{
  "n_layer": 21,
  "d_model": 128,
  "n_head": 4,
  "n_kv_head": 4,
  "head_dim": 32,
  "d_mlp": 512,
  "vocab_size": 8192,
  "activation": "gelu",
  "norm": "layernorm",
  "norm_place": "pre",
  "norm_eps": 1e-06,
  "positions": "rope",
  "rope_base": 7580.0,
  "rope_fraction": 0.25,
  "qk_norm": false,
  "attn_scale": 0.177,
  "bias": "all",
  "tie_embeddings": false,
  "parallel_block": true,
  "init": "uniform",
  "init_std_qkv": 0.0532,
  "init_std_o": 0.0532,
  "init_std_up": 0.0532,
  "init_std_down": 0.0266,
  "optimizer": "soap_variant",
  "lr": 0.00385,
  "lr_mult_o": 0.996,
  "beta1": 0.95,
  "beta2": 0.99,
  "lr_head": 0.00954,
  "grad_clip": 1.0,
  "warmup_steps": 200,
  "schedule": "wsd",
  "decay_fraction": 0.777,
  "decay_shape": "linear",
  "final_lr_fraction": 0.05,
  "batch_tokens": 65536,
  "seq_len": 256,
  "doc_mask": true,
  "train_tokens": 339300000,
  "steps": 5178,
  "dataset": "wikipedia_en"
}
Each number is 500 + 50 x the weight over its row's rms, rounded and kept within 0 to 999. Layers, rows and columns count from 0. Numbers have three digits each. The size before them is the row's rms in percent of the matrix's.

# up: layer 3 MLP up, 512x128, rms 0.14, rows 200-299, columns 64-127
# down: layer 3 MLP down (transposed), 512x128, rms 0.108, rows 200-299, columns 64-127
up200 091:579564463565415553401409528547445455423536551558528479497516550511495443497525429585512496553569455505496556523511540544417520488436516584436481484481543477527446572561533490548507437577476502
down200 069:461497519520550487597528582403566514573516503450521450520488416518490590472518479481523518500423593423468512541480470467537390583577478397474485498538468492462502500403461413443524549498517481
up201 091:511521540484504504454505482520496471543546529508499442475581480522488614462519579498462499629503423533519455565482475510444487409483518497381513493459490499425565527426553516447566437406526439
down201 101:472498483573526479538441457463490481436524437522463488531424548483548413554489425544501523494519552483493529440479477486518519562488426523539533516549458491570367557555439490545489442501480523
up202 098:423549521515516634518452469471552487493563597541524481505599488530468529514438454521503401565429573493604529518459526483548580491488419491450413488438523431449418525529501533539521439567491489
down202 105:550518508519492448483548505610454581468430435471474542432384505485520449511558541417483577473575532460477495457528470427473423513534553506524571544558448544568504539445504474519509580508468486
up203 092:440562514469354477528405543522456528408500463530529449560472516544475425450485555578439464506516509512530552484443520469478484505513498449569551548525554494476517478397498499531504521495659544
down203 101:495461509490549556472505490422458525610496596497507580446497603505462451517539418439487484524398493522476390546534475506602534515457519475460482443462432488525544503479486477539551454458440502
up204 091:509531455495479536392479501540498549496535554451425503554600573585507489499595406456405520582560502577538455548536512451403474473481539542504522475526519527477566469429465486540514505522537543
down204 105:487470522528557466644572458466502485494491531527555503513471443472569481533413532520554505451459465488453576497504360558532542544459403457444458492468482505518507535554489542535529518437456411
up205 097:493448508411439510481531532532577486560494507488458528456497541492592466525526482548535433480425470578469547535440522508402524480500524557480523455423460506509502542454488527449503559437463512
down205 093:506473488463474440535543578501602540494476482457511471447464520558487510570425507540562449472486550451481448448495523394545473496470542498499480505534508428592498584482550420511437497446507414
up206 095:485473452536476515533495497460425460475494543481603538468545402568406588566513528476460461429411544495435444512512473538512510455522478488516412480432524528564573474498522415554591429518547543
down206 100:516539537443524495442500519503523508539492455508453532458464579448591487452477364455556511493545462477614608468490536473437512512472453563470557530509474468419475512498516508532422565466490479
up207 106:421449601532559441497513507487521473516386552603490470386505446601534548583522482418481509436500582521414505531577558531522550503504468516440452494437500480473486513483516414455486404386496481
down207 105:513426524595558510554466529519573452507407544532570534443428485547545457517576503541491470480514498457526549334544481451462603504570505479465456506407502475495506531478487398519474467456601432
up208 102:528488532546410391341475487499449484412556489601551505531587578529462457399506525542518456569512431530438543483607435542513557496501460477524478514531508485479512601540479555538520494448527536
down208 099:420503520472531602633565543465538507577463600453472536499485493532462526532452472466436533566519604502525517597429497458481421460434510510471477576574553513555494384471494472415418443507467476
up209 103:521551441480475545494520380450552468477440440570540419378522494446528514483510564500548587490492529526471517532597561443512591568540492485587563504460501412559486495487558486505412545513482539
down209 095:474458515521529463533455494496481584561521517402426560516454497550497413499447441516471415505540500405564486517415464537554388398548464510468451478553477476592493442551456479524619495512559492
up210 116:519489486470477523413535477547412553557532517546462477593587520506526555567444447448453476521506490557498536525483516542528572431474483491470429484503599533492416456599495546487460437476418566
down210 133:516529455449446443492443467554478556522464434536523483477554433537472486460412599386528493506449550528431519440540475489474556534428535485424439569523577483514464524496561527501373494576453571
up211 088:447488504492526451504418583388418521564462513490590427508501514448466508520484528535550403557533515552516512453521523481445470419533533639473466512430552546431526556579478530510532490476491465
down211 088:519484500504484438573459547492460491527461497605526528537425490482578476542574520497549410534541483533420519520466460428458487511480494537503515491621492510441575557476491470528669569427451423
up212 082:455475516461468412489451503601608434545502547500491463489576415551524542557522554488506483562361485486526486530522518544586450426425471512625499517405530496423398462457519534456490454492503466
down212 085:439425487530557365431475479524575457516455544452488476439536484463520588511406490495574461476425459464520464512472509553465457439483530477517498480494514529514391442426550534430423558480557446
up213 096:483554566561535579449460499444548538459553573455443495484595525510498546563411431520429505507522473557497458515475573550589553432492571530416451501485496496578558456561473491555525457498498523
down213 108:493458415443436426540527391527503488580403490472515487578340469478442393496557489519549505485556471486557509517589481505479506501533487558470554538491467514491501464486497470484528533470517472
up214 098:504525534425472443500522479494515478486462639556498468492471585559496562595521647492456575510522580485490465543574499472477545468480479497580541460496471416462441426445574497489507462582488461
down214 084:499473463517505429425480557534477473502558481463496467487540436475505473438510512514509505564437402571502481489490507421429421524500603459510532459512558503534541551500443472363547553471424423
up215 099:397445643475499484488537476512616472503435477587456468476507589512494493497448483462488506481406500516451483589605532573500550413456388430501500443432519423463444563509471474419514452431548551
down215 089:475399581543519499543462559444513445558411527536540460551566458489532432481554527436622472521467500466465451527497571596429547426427563384526413513454489472561447462451507498561516481532473571
up216 107:501463465542556482556494515437546497491535423454534424506485563477474483504533446505475530359465516494479444443510610411499533554496560462623397547513503534438356519477480468388536512484533554
down216 090:399453514534548509537474500417584479547489418409524479539529552522466541488510437415573575400482489482502460456522549528485584550439579437456507496564571534422447520516462524520489472513494558
up217 101:486477514503435387600497503571550438463539525565528495500428487554485607463513550560497480519524484489545521475551459432539490554496528480401427465481527485491480505433453538482464407527500355
down217 097:473515526541476512427507525570417506460437586442547515480412535398493510511508490497489566496565464522470531518612543489449451481492568418505429483573592508575536511442518455531559511528447423
up218 093:450577458579463523552537405454494548449466564549558493480650465488419537616458439426473509468513456512469446402518576477473476521507484487522596449557524539534465573532558423527511529475548417
down218 093:539406478434503442412471543581448467508432479374453530491443526491603482449539516540534480460445537512497499595452436442492560526521509490476398545371502450481493445491417517415487465518491591
up219 098:451500507552505606509488434574488582384570525530495549526478540516426539493521528423464549505510539619374475565508559570474573459549595542486493514507540518562460507477535428479555546490509486
down219 111:565518582485485388510479536439504441548406553471509544500505460477535557565481488563518503473550452418601482439529459478544473490442407444481599472492518472486541445517479533533471501510474551
up220 105:511463372521454426506479557505553527497513543502426424513481546500463478439515510548413543460545565508503456453534460514546515549516424511539586438373489535533543497497453571525478481586548474
down220 111:520544585521491488492527514478451467427518452589472510589631498488499540492483477476526503576496413577496588512442470525478529482601524535462362520608534504514520530511529460493499523430459486
up221 096:448484488484521477525458451453451555498524450502561528486552531452489611542368507514456414511511511484491456565509462466530468485540510557558492603379595504500447521489546524501480565433526421
down221 099:474512504550517526451580546476462435444518513584542593523473536499599442616594437491450503518389501533521578531484443420422539449381511454530441429467414561506492470557528422467548570451448474
up222 098:465507527455507472525454531494491489482566470498470458390468452509441606567465485454477560470424616475516582518516456482521467557511567405532634524496542506549446543570462403512507519433518510
down222 100:544485446564550515459553461513460526516440487496533517537514486463567411473527523562499450462527399546513398412505601494478518425442439611481365506539414525478546445404533540461441442575461470
up223 109:523439477551401460440438518491536491398455475522505555477440448539444496512533510455570535515468604528541409442422523408481552440479532484490509478596570583578459587498494528487557573516546475
down223 116:520465528524450487472589558511547504497448487467523520400443461473484437570524523531531396431482567509444511494459525452480559490431485458512454477465553551511522551467517443469538478477573506
up224 096:473503580534414535460545546512451460495539481479505505470635596526566559469452430499443487540594488558575571524479484549509468550465498538548415550468497501495410522538527513545496459455480476
down224 084:543612571510466618496516446502483443365615487509474593448480501497476482510521464372503424499534488416438515436535495493471454480503470504489521560557557495508507541452501462559501518473477546
up225 092:510463516518529482412469465463446511553538538481514461544500521409539543472472427584544481503535518475493458491463396656450520453507454503435527536472488525454527517486489463488520492445393605
down225 087:547566550541547574517497659409435510551539441496511512486515446438514559498478462504468478427411520429486540462515394457424420475454494545484616550509503460555619451470479538602488498567558436
up226 109:534453456565531561479425511499546433425506469547543446506419506537514565441483473555461492550505563487438444485515495473571455446478439597466484527495526471538555464517588552427497447530392556
down226 109:480525481557403423449521450471449444550541526495459472528571525423483504541556463508515543469485468448514520499441430414441498536434431417551489433541411522480465523508553498481484524517490477
up227 089:477513526571497473549419578361530590545500487573608542521568394404514509508425479399460467410550471581552518470511527547440432384501519517499458504480461492504528509574448540543532411555458451
down227 078:562567554575458488530448635565497592502456599556638500471477418442552501524521536543451535539534548521530514470554520554433448520553506512518458523471457516495506427516447423517619493548520492
up228 095:456503492536537458449555459438612506508495543492453518513463552454456528498525485443461641612531420472440595530484532518479516440569502518481546519463478514540450580439466548493492522515382544
down228 101:509512518488468533525417589564398555464459437503497498440544460614549401498491509474554361399431571524583426466583487493569484540443534527513500511535505490462585392589512438477507542488574483
up229 101:429442497469499463492422480508510533465518462519473461477510457626392477496547562413490535441518503477567485474499473426452419522482519490430424493471547474477457506496524510468459455474536363
down229 117:491498436496470547470455551447504570405508493575454509520522467536401595461471561396516580489439483480520534493508465478456500495457528525521392440509536459436478514530468473502480473573570464
up230 096:445422503475515594460478578426412519356462440444485513464523517529464403471476542577422450492554496554399516448496504497518397486456543430505593486481525600511500554482491511560535540485449461
down230 098:498524472493371400507505371592498473617554578574505516517465496503530526489486432442574517492440498393624484541537495459470555450497429495504424518485430401492491469572575444428514496443581529
up231 097:324470450537502514516502476593534548543484506499527450482505438581558575357482563515464520587523473432498529462477533481568466472446454559563504543400417481500505545444387542425510505528495488
down231 097:495607421518537486453523428534423605469570554429525469432440490481470575587488442422517533555460475494542468524418545474538417469435506575463456499399464394552601513509419468505532528513508462
up232 089:444518560579577523477479504445460495576531525494487527517537416483469582506441533550478517533534467509480386524487532521517458498461471501424396479466420466472470635552562478421618448479440494
down232 078:527662511496569491529533564476451424500504465536510544523410567510477482425495393586601460502437503530512602463518486417462367533489509520524507476521423503491521605566464460486510448554475451
up233 102:537522493574495534412497514583566439420536501496503503502470405563460541361446490530482538495443550597483548456475484376534564510527476590568550521479471562558497460514512538491570445556490484
down233 105:508507519395449453524528405407480602570487459486510536483490595466531468582544530465493496486567436392525472508508529583474426453497497414465450452505505434436524515492495421478467536473496504
up234 094:539558489423461474500514553402475495459489449527436555433496498474424474475572469467506547508464477591426461515497586472443456499525505545456541540630497496517467472568502516571404483580464488
down234 099:469450542543568506468481408539508557540520524438588486539459546579551491511464501515506446450609549432560508506484454548533513490478523512577508515393551527520505553442537443443616491394529557
up235 109:451430463491501475546517483463575558650405520557540529533443522496533579464530493495507521575470473545515442619468431553463508419496563503528439482465472530545576474454475518547488557522441496
down235 107:532487620504538427478479611450474491524519523565503489423579476550473489504528477462565529463522458550526526510565475527468473470486531433511552492525526578557469469527430515573586467592564445
up236 100:548489422587536432475451446545529455489518487511600485533408522495489560426521603486562452475546483522512487511454509486459527562510490484598463486549481527510462472534530521457544488611536492
down236 090:496467492495484545575478505524518402575417540433532495482481515534550387398522463441567435555589515458621501432429488472447481517518521472496571422534473476519467500449500475405511553502414480
up237 106:426518535503512503595566454447526532547489489481519504571593554452506556507443480427488500482470442548456546517442485490500595388436448503432534479530558514590516537531525508544517553518532429
down237 113:540453479500512484448438464507454418436485523459501472358410457542531415452505480583468536547547561528527402524528530508474462558517549467524474521390443500484427444520512523463509435513485539
up238 098:459484418506417467513489466641583511430476555459514461501475521509466493431478573594481521576557537479508557496532425489516566515380511540497531487447449607534566508563543471576423447548490505
down238 081:453596521521418502520392414492430445576532438612511495418542515510487467580616481479494446499514508437548552485571401481405506535439413477511420441394471497467540481570504437497459566532533509
up239 106:490538512514451476491527466565483504401499443421509587483449508507426555475596520427514429403456486510526505567524517408588465624539573469569523479496586410460568541477455463495518500511501522
down239 109:528485471441559527489539565399486541577579627577524438577464513520501474481414505579435551561545533473436439438436513564418472424497486515498500500528456553603458485573489557508483554486495478
up240 095:552530604548535519548513496477391528537577526522496430438413509595572403463493534495472449358434426561581483423514578562587551487518496463440496491492521547489491527558514459508458469422470530
down240 098:479531383549446424494517507560579477437467522376500523563601461467448545475475514453490490635578560479432485537478436439445400492555488509618492505474470504450466466479459529505555527533438465
up241 093:521471417568520503490541573438519491514527445547477459468502477587501490423551592483548509509509458477447539441482439454479420505453391552528493452430523453466459488460482489410511513476522539
down241 096:490569499491560529470499506526445523565535621519595609498471528551519466481569543590527504570500481488562468493507478576497434461441434470424463485485529563489462398452555465519534559560475425
up242 099:515501495577433528550504509491512413512461522451517514393565479440589520429440531464403489503545625556476490592451445481436549505528564430490513554522473585629486529554530564537537518482543591
down242 100:529523527478557517432499427499510573497544468541463477539423523596425469545492465576581508500433406471556490443553558535516464479426443610462455453495539417430515472480478404503485458514465404
up243 104:480528434583546392526562524508503542474500524494415572551500501456508522500432540527473518535564549479410510458510492443557571467508549509520528487502402477436500490480449506507625539480491530
down243 104:560474536462479581466444528529503442534540539550566454455468456519498433508564510464498455471430455541582481503480505534442464485441461543483496475522645504576529519469552526468443465554479471
up244 102:471477511507429437496517527562552522526535499459555454537477482403490536530531507523512548564488511408482486488479549517451460541385536554614516516434549416452470407512555390498508418517521440
down244 096:483562524544481533445540501611492538576526519435574515538528479401552445505506403495534516499525403421441459472471513516444463534457553522593481563491530490527492451494510478521548431547580452
up245 089:508559541423476435441376590547547498607495465580475497399563469598504516519538518498540394495479480462420585573480469588575507466489450510478541550485442501522482582574521539507537430505425439
down245 094:458486515444530562599551473566486573539516519445556569486473505455555459507508459504507507503507480502541498493515508465489440561464480473506491550540513578531542529494466533529547610441521411
up246 110:571553490619473393519552493463518525424633468584431509503566545473553458511574499453541441512605420559517505467450501518502514478480499481523477417512500544444574512520436504549562431523441555
down246 116:527425485426506565519507550523504497530443590434545477484462474487501560464447559486447528496502553433528536557546483546552446536539487439489503519525578503429396418469535548397529524538531521
up247 092:529452444469538495539476444461453504491609437554457502468543509564422431488462525472381564481568451348548553484479523466551589513503481451479458439400603491555571460488472434504545476475573554
down247 097:434497530552444502442577534591546482481390572464550481558479477423540558513516473532589463497439565654431485553489503517468450441441502531557555544589433511418478541486547500498473550519455423
up248 111:605517493448491492525429522439470504483429533459525449546591597530446485436518467527418476512457451525481472501450413513472500446570569437520459437549520550533553538495427525502440501387527467
down248 101:516469543479510503541425503444518561487507537449591431533552579497431432485500474516431566572409513527477451498455450520458409477545516461488496472505543565574603537421532475486532484434410524
up249 102:414512519494466481479489457555478504503509471527548523503446533561534502563509461515484500456491517546527550498532482561472453559518460574517485496472540485499541399588454489502525457470502503
down249 111:534445517530571466447540559516565607506548573511529510470486475528516550509517414487556459504552387467510533513434449551449483475487479513494546561618452548549510529512521478611513452492507483
up250 091:520583531602488569435438542513529450468446515496619593471342512444477567513485478533432563483490510537568449561520592485541492410474529534450483456486550512446547497495530446476493524560445463
down250 083:467614554567423553522444541489507482489574529415484502467467561404466493499488400538524450557473537413427480479490449531566533554441471498447492554605509597512476542471451518487560547512501584
up251 100:524391457463561479487463461506614470437503568489543494484431452550501576445528606425477508502545535474527502473476546475475411460543554574523466537503576530614516574421544466433475428591478532
down251 094:444485493423454445455469449617474521553491524555559492407420498479543412489440480525606500485475569476470525540430548492470480397473406537464393494518546461542557474477518410482514558561517511
up252 104:513505364473515498539506478442504447541495465531468470622495490458534496463553471518445461525492391535547491479460516526505541588410483445594444483537487565472521415437432458518560518400463568
down252 108:469384605532515579487447541508447461519499509456494462431513536426444564510526545543490480470494588446437529495510474450469524475567409482393548517527427469448476566487537577499413528587479441
up253 099:452521404522491502475592573451527522426602414469479545461457431530464540427501565433508502527635481489512528428519472478539489531492438533466489422495574484490550516481464463520589441437474563
down253 085:525452549504548531461455437589465521572457618427567518520466633509524428556483531458518465513427508485597490487440468554467459486430530418535459595484523555541495495520478497491519555558608432
up254 090:526499519549503466519424448572505509500410543488446450536589555538560506579544467542535442531490505523495559479562451591570525511417501445481517478591503499585505468529545526490549427532445460
down254 083:459527536475475515483548619466493516514594415557557547484437428483463415473483572472501480496499495490494516519412517456390468516567452513532488514431478505491493483497512485517411554514528524
up255 095:500487537513499505591401484404468530463480409495496449494567497498489484609485577533513488438431508520562585530522488577565490475507535464525498513497497563452437455465466461515436528373553475
down255 096:434468610526472469459524382576415515471473536465485595502522618579536513518531493589489514459444533464545505598602491365546500406472518420523530563490405496567487455508541524441573484487515521
up256 094:523460413566510500522622495487584409485526522511425452513438514457495520436473532475435608475515604402546461456553462506543501502609480459461481543524514443524513583478532471494572508520522477
down256 100:489541536450489475498394450513477658470476457449524536468573447563519433583495497540588424476501400543479511516515483469485530488395526532566522475507495570508491382544455453499469524484490476
up257 098:457517547481536504388510479492547528560532484496483528519417465500439557557497561485541616466469563457544398532474548381557584489604479490586526564481555461528479588508529467490557522519495466
down257 078:605457551539493572490525474547436561455580561406482608487493519532501461475566417538492502507505565562440456478528476489457448508522612505562420473468432614544622373494505495475637515552502505
up258 105:494508499550490584428576583503461468537642477495505415578535450558421540541477510494555515502475515542546529620537473451473522533488437455519408489558532598481467410471474492469522516587507483
down258 086:455551456456447502538450497551487481550395562625517512499464460510530508461549423528417431497512471484525412447435585464511412468480428471505526563426486447480612490516556566475379566495491486
up259 083:489545524557427444509491409530553513481536527555622481485470449531449501396424484526533501479566458561514482581438462514515531489634423487471365494422513465441478538543521573510523517455503466
down259 085:545607530534456399515493491512507466483622459512561403530478542508512468352474523441550505507526543491509466497396511521497489503537516482466411426453478474396558566510569571496530445486536545
up260 092:452482543518510496479546572525435514496518494529483492487563476407498434558411418560397549473544478527522484485465529511437545462510502560485588490474473458453564461613549537605443482430528472
down260 093:539625464492465533489437542481539522471530467503507458486522478593489534509601482394538480528482505497354549446466438559439447542514486434500515578542592491490417571437478477462492503547508541
up261 094:480506535439475516490511546462564452408627539446445537517484530509456501583438533468539459471451517596492556515472547569551611373501459510513432543409512466468608510507507466625503481516517450
down261 100:522486522522463511523507459463415512547380523544547512498442463440490522413547531473469517554565581427488437519521497444479444589508612467486576460555449569526431454505539497394524481489420522
up262 093:533602537458483422486504566454512532446539466497539446497540602468433534490507502473542507471497496549579548566540440477467566532492560413478516444511417555480495515450488570538513417485566403
down262 096:502398473577492582530495423549439473577527574488453570472514414535536468535501521573454545523506478514384530496479536544467469485524454537479473585513535473519506504539552436486499565516461576
up263 108:476545553631431428477486550571549583526484410524502428511430474571407492564441461517524613438416477501483460512564556417411479483555546537444475416529521468513533492524492513500468460470582504
down263 111:478522519617474420493478539537569577518506440471435430514473578435526396601441505526550606425431477540461447496549626420488469492541442421502481443547507443476500527581550528514517519456563510
up264 105:482475528375494537523555558454535528580498456507442463525398448486474592473549487472455579489437432515492501526567564499630494489423504468434551496406584485491505536510555404479481556524510550
down264 105:467467506406411446528505630412491518466546444538519454528407461398473582489493488492397489449460437505515473493516516553504526539540398499457524468463557481565489511504542430481455443498537611
up265 099:544540505538589484503377526537485464491479428393478413391528458452613561449450465489463541437543581437504470538485595454486490579516515463472501478578569447447389515479554538507463533496541558
down265 073:471512472643464540523584467470489514541507524560481541563459490525430536627506485493497528455523507449494442503551364468507459449470441462531510541538454577489471453512531551527503431547544440
up266 101:556494505581555553509436460589482622478498495514507421466587576473475496485450466498576544435501458556530486508483582447425566451542471444472485474391461570567492577497485475485494465486445558
down266 099:441523527454494500489543449398463418495523491509463554556415504512531442487537558583405487563490556435493547519519388486553431535474516558571527523608554482472495425509577475497490497486542471
up267 102:566508568505478489521570442539608443559599501534443537485401473615520471532552540498513473499520614536485557456453445588448540516571479571474495435476563480455543531451473464428524443450547543
down267 106:470493438498501515460488538507375506430393539528610423467573543373432565487390433508530554486503417466516437508520583397445456492495487400519503562504516533512463441499539545486477560479486454
up268 096:500518412563478513540560546410519574520478481593492548518499534500496520613483468426445466466464406499473524480503573489515495380410482638533479569474533456581522458526491412580427493498468453
down268 091:488485574561621482499448513468497556541516461438493484532537481559553467492428419610414517558470543481490475501410425533495543493523510500509513438518451506512514528508480565472507517488456521
up269 111:538527504564505475495484480419544484477488524490366537511518452446498531494517472525420441475349514577470410435583498445485529331473475439526488538516479552504443459559536545496556509462515496
down269 100:480474487461497436515523565517492510485488513469420531480557514427462525541488466597458484534454496518500431493489617464553505437500492566490510526472497497519496610476565496473566497504520441
up270 089:543507572506532538466514553505514415517462531523419466558432561498534569453490492440466531550614475491493450490475507475503472443486425518454526441487532465504485534441522495448476402572514500
down270 100:499427421526502482508468455464479509456554468514532545487521434455453432480509509514526499511402476536407578505531492470457516500521589458587480534513477487507561470501415518504562616427494502
up271 103:547482561527478564535460497545592515517477448642400583500471510470491544529509389475490512459435463461428504597514486505447582462524457471592508482371523489434478554491514553520474404466470573
down271 096:474452544539495522524456424587425537509483641443555540527537570528453517479584627535457429562547556519531531515526467470502446484503401508539576556548501485535456439529479421431563600614530520
up272 112:520518385548487444507487485537506590456558517460412544620486622544455501430496516593472468500603555568526437411404491405481441541465523488500548512476487500544473432521508515545534524449485486
down272 120:488473522527472477569455535569481391501470550485429448480504477462426462517557415456363546485507485457475516507455480527481514561554476540426463623523553498425463560537451568413409514604501472
up273 089:535485534518580497516524410423500470560445540543493505556518567512443592563505572536519467527515519524558591542424480524505543435440568419404499540484495561527585547471468532595454424467450374
down273 096:441547493506417535532567582601484488468633515453508528425472515506560422528495430449500587548489519495456494469547473450498446496590480562506478476466456484516424502490473483493547526521481586
up274 112:438453503495544535463502474512565492482400488410490501559482507445413506425485489580488504514539572490505466515478564528549482470510504469579513499438574414473486444520460487482548548507478441
down274 109:592521458544506526458426436556492559349572461395458433481436552424502563448444438529483383474516485453576520560465500412491434594474542444470484443472418514545557587535607570459548514515512462
up275 103:543464404558432479513520512510481562408488529515529572481526533473465501517598541454441505571526531510507541542457505488596546595476521443563516492537565504456514460491500491470389506570457504
down275 106:472543569573556455465527570529531487425502509447549454479415515401499518591452500563567519458492539506522440393519457493462515488493515476563484463444599535530466543512512459470464508556476483
up276 114:492493392549502484499495432515501497443468508408489555503476519422483535412539569478439513618505494457517477466499501506594533561529490582549608514479543454463513466488462547507459476603466529
down276 117:545511524544479493504563426600556460453506521489542412474369493513482485513425512571518586440484553500478524542569507439477593430425434438490454472463540431460546529525485546533482525572476426
up277 088:507531479451466451466526498401504517581539497466539485549497525424414504530475505562459553597537528498466455502496562470540428521485449422491395461482519500475539587571496490455605407476405513
down277 088:501617500383474508564554469365465485550503546516564515494476545441530482517487511606526436522474539509553467542552465425423455560524441502493428560609589511557517601488441473495640454490495557
up278 091:481502513473487484534488554443450590506440492487571522493506537513481531500481500618447396457562477560509440436451538507500404458581448377489496420501530524465463591543542529447531448497484430
down278 097:607578516526472511497511521573542541494549508493507543587493571494543441474449508505565461509566494467533560458543465489518429599514498516481543470586456564462463607445509454559560584533421465
up279 126:538457516476461427508490431455573507542476438481522600421520565504565538558494528551452476483378563562568488529548455397536501527530549428559519512494571629548504446477553540465383485470511492
down279 138:572436484588549470495507547484501456499507523451504497546505617478609441631443469541406486564453576511540472496480508518495565486479434392538553462401462622489498426561452502485516552442500513
up280 116:515508408543458487492490585467464448356504519463537507467389426506514425470508506429529509443487545582549507443454539489472537478426493496567534478551591559504493486636581508500538478541503494
down280 110:492536520489525488528475608470499456505397497487552492478428462454455447546581438455539459526498556542538474414445541473499550585512581474521531482483592503518477502572430543501470450507584467
up281 094:523457482507403474495404524451435465382444483540576458517339489482498458471535572534494468549532536527564402515534478552532584525470514419475503478573554585471490488482524530510586453496465545
down281 094:479492501494600554505599488523562534634487529438488548500606515506537552521469486504516531451452477495409583453498480386478420475497560601536502466438451463543493522502432462481432572485554433
up282 107:524479490481508516506416479455512390509673546471597481437479479499492537455552557445585521492679457463448539522396534486515544569439485528562501536432488552473562507459473498485504525532538521
down282 112:500433521499438426476470581553484523498421449535359507590550488465485490420461461514443521520342551525517500483644481518449481489549507395493491497594566501477488456516566486531450407550455518
up283 100:517447478564594446502520487511448463512482456566570459483558591444483487484500426472438490512498486494536579468469532452553506507577487551520521555442473485515407579488580512518552491566535511
down283 102:496539536451383555518491494494493494508533563492484531528443426593535524543512566555558539523483512466484421540514486517431437473460508543567483503539496553517577458523453478515458525429466433
up284 102:431579420436456533495496484528536589485531466541422555452600462552532576547573470512406451487468532547478429490487557464549514542526537555536502587375551515523483565594516553548462501442446458
down284 106:518573503480535584538526538535605511449455537502412616395631438449480521591538443529513473464479512370453493548475435438471512579517459505533497564469514470510579493560528463528447486485457462
up285 114:488455540529553460458584625395457473455510511529565487538498457480436426519408529557521517486508494474554526434508465564494473474522557489461510392468501532515534547555544490535470506466576462
down285 097:508475549419596480496527582426503530544519437480584427616547430510497428462491476472489445460485594498538440503554493530527522424481521426405527472406538434467434520503525463494529482507576413
up286 102:416502548497463550500478503463540542467514503523438391454580374494439572439492565419465511481502556459479433456479512487517530550457440520411535443447581542488411629520505575486564546497523442
down286 100:475601405478553525497456576448452503456471563558502533526526456498414556463455565362449547482439465450470474512484481446535549474432539536565420438483467544461514537554493490526470510554509494
up287 097:481465557479438469433536502513553560548462515529554538445528550489498524530489617543470404554493490511529558534466453547476455479515454525588530502492406456489490511611502520584552381400433456
down287 096:511530543507493619503475491552492556469507564498590577456519486499538470535532438450526409459507453453479524439526477491427388534428468522546541499531577456493521541439453449537545505465521408
up288 096:510547513528525422399452534458531419426571522494470441539488507503508439452542483607456567420561547450528478553521538477471481438512458525459596508561524514505491488461574526522588515557536504
down288 077:532561470566455482517537555451463543492455503506601534410469512407469578455530502474537393437521468456451527438459493578481464491523448481432594511510541534478542508467481415545451483488481411
up289 094:453433500553478511477507620455481472512637444519514425493508419497449455429439502539538542553533501552438506556497441599514532481508459497512579441476486520423516432530559516553534563510420600
down289 075:509426412549443623544524586485408465468528555497620426523526419526492481456451502441526484469436516477495487536540395532455480523516489491563538448462527454511541515486564484506426580551522598
up290 098:525637478534511459448448498460489505450438496612552513494506529511408569559416433395445478471491492516534468473561527464453494553464494540445426422501483415475413462536547422449471486450536495
down290 081:573561501607475507519562547574486395435530477428499547456453505481589482427547474498521433566491611438583531527472471475509437524504526439499559523548454452542557427447407478472534572607516497
up291 115:457559508439478520555496551422508571459512472573507483512476478571449470478473497418512494490454572522512506434467547520524506477513513479538453522453551578437495526473423569444459460491544564
down291 125:532500487481479467623460459451530537525458490456511509565550462480566493458470611484510467517518460536562420475448567558608559501510483430538508575430548525463501465478459610487468487494504542
up292 090:512464410529551452470502531556479523493507487528533462525586552554550514487538543555502472555502483518433504523498519594484512424493514446534493422502382421515431523490449537529561474451475447
down292 077:443535497454539603557472551541442580547415513625486619525469436487532472472541532507580398518502459416419496470511488498426417500473485537498482481501509434497448456492504398515444511468486501
up293 101:487474608492536548522533470505436415557475508474554498507485454494456504541434486557472447484474493506520477530538568488498598464465496514401526530488511553453482565520537460455527409459493388
down293 100:541500575507586485477518558525408498555450466514540531516566517469525434590462482467513481444474555509583602511435513486469508549522510445432512538437467524487470575717540440522477530536482449
up294 080:531515443516557477450516610385537541529490419451472506508503556545420487452489472475590494455495507506535528482480569436504465583487444493598497532548431505481476529495533480515525585518487619
down294 111:459517518493477537566550384584481451509512593535566505520421466435528498569527525524494492517544566523543472551493421517542511383495519484445527481433476553580516513520540512480578531520463418
up295 086:547498429523500487483572535466461437524505445525529483553489484560515560498465491524553598495566514567574587595522508433548515442480572399503532584471495383472520487509492579513518367576572500
down295 093:479509527494497527542467462562543571483498554460495500448515567438526423404533487499470468494490496447421461438519445515471490574540477599467477429499462570548459489470486444482467664483402457
up296 085:485466539488423485494493460508505557560522520533498429497576507490488508617441406419292545461495444463527518546543535514475590421442510486554473469547450481513522514500570530448446381520541532
down296 082:510660480457470586451459480558515504453489520576488492463469533502484419498551529486510494599508523389474422471550443529429414551544510522562586493612516499395500530443544546544547492505527501
up297 105:434457577548534551510529520473479393447486553502430443563510515476359538475501467619442468624546554563537423504548493496550602550486438456498407487507482522468495515601468512487548468519441466
down297 096:536489417466446489435505358561479628550526498456568512411444517471593485493508536479561486440412479474428560548508502529444457451554564549486606533503525533584470530398506513494482540518547555
up298 083:475429478489504449449524639391567519507601517479510543555496552482464453522508473569516501486585533458524585458561427454539442528503556601518479482444409578565526503573573488548516499447476443
down298 086:487514552516501601479506390529460485520492510522539468473591501565502455521509495520438484561415484534476414473509455484439477531475408512527491565567586477476518504401438523510508506622487477
up299 085:475451496505453546605528454469559617508544525490509448559616529445458547461541500461451479575461492513457618490517471489542479472396524386413477460419523431464555488550452495501511478480398497
down299 083:511519527502511434481457440520417392522445542524478554471460447548510409590526463552468516468517539449492395506576559512524515527564447558569479525566529604508453507470572474483402538547560448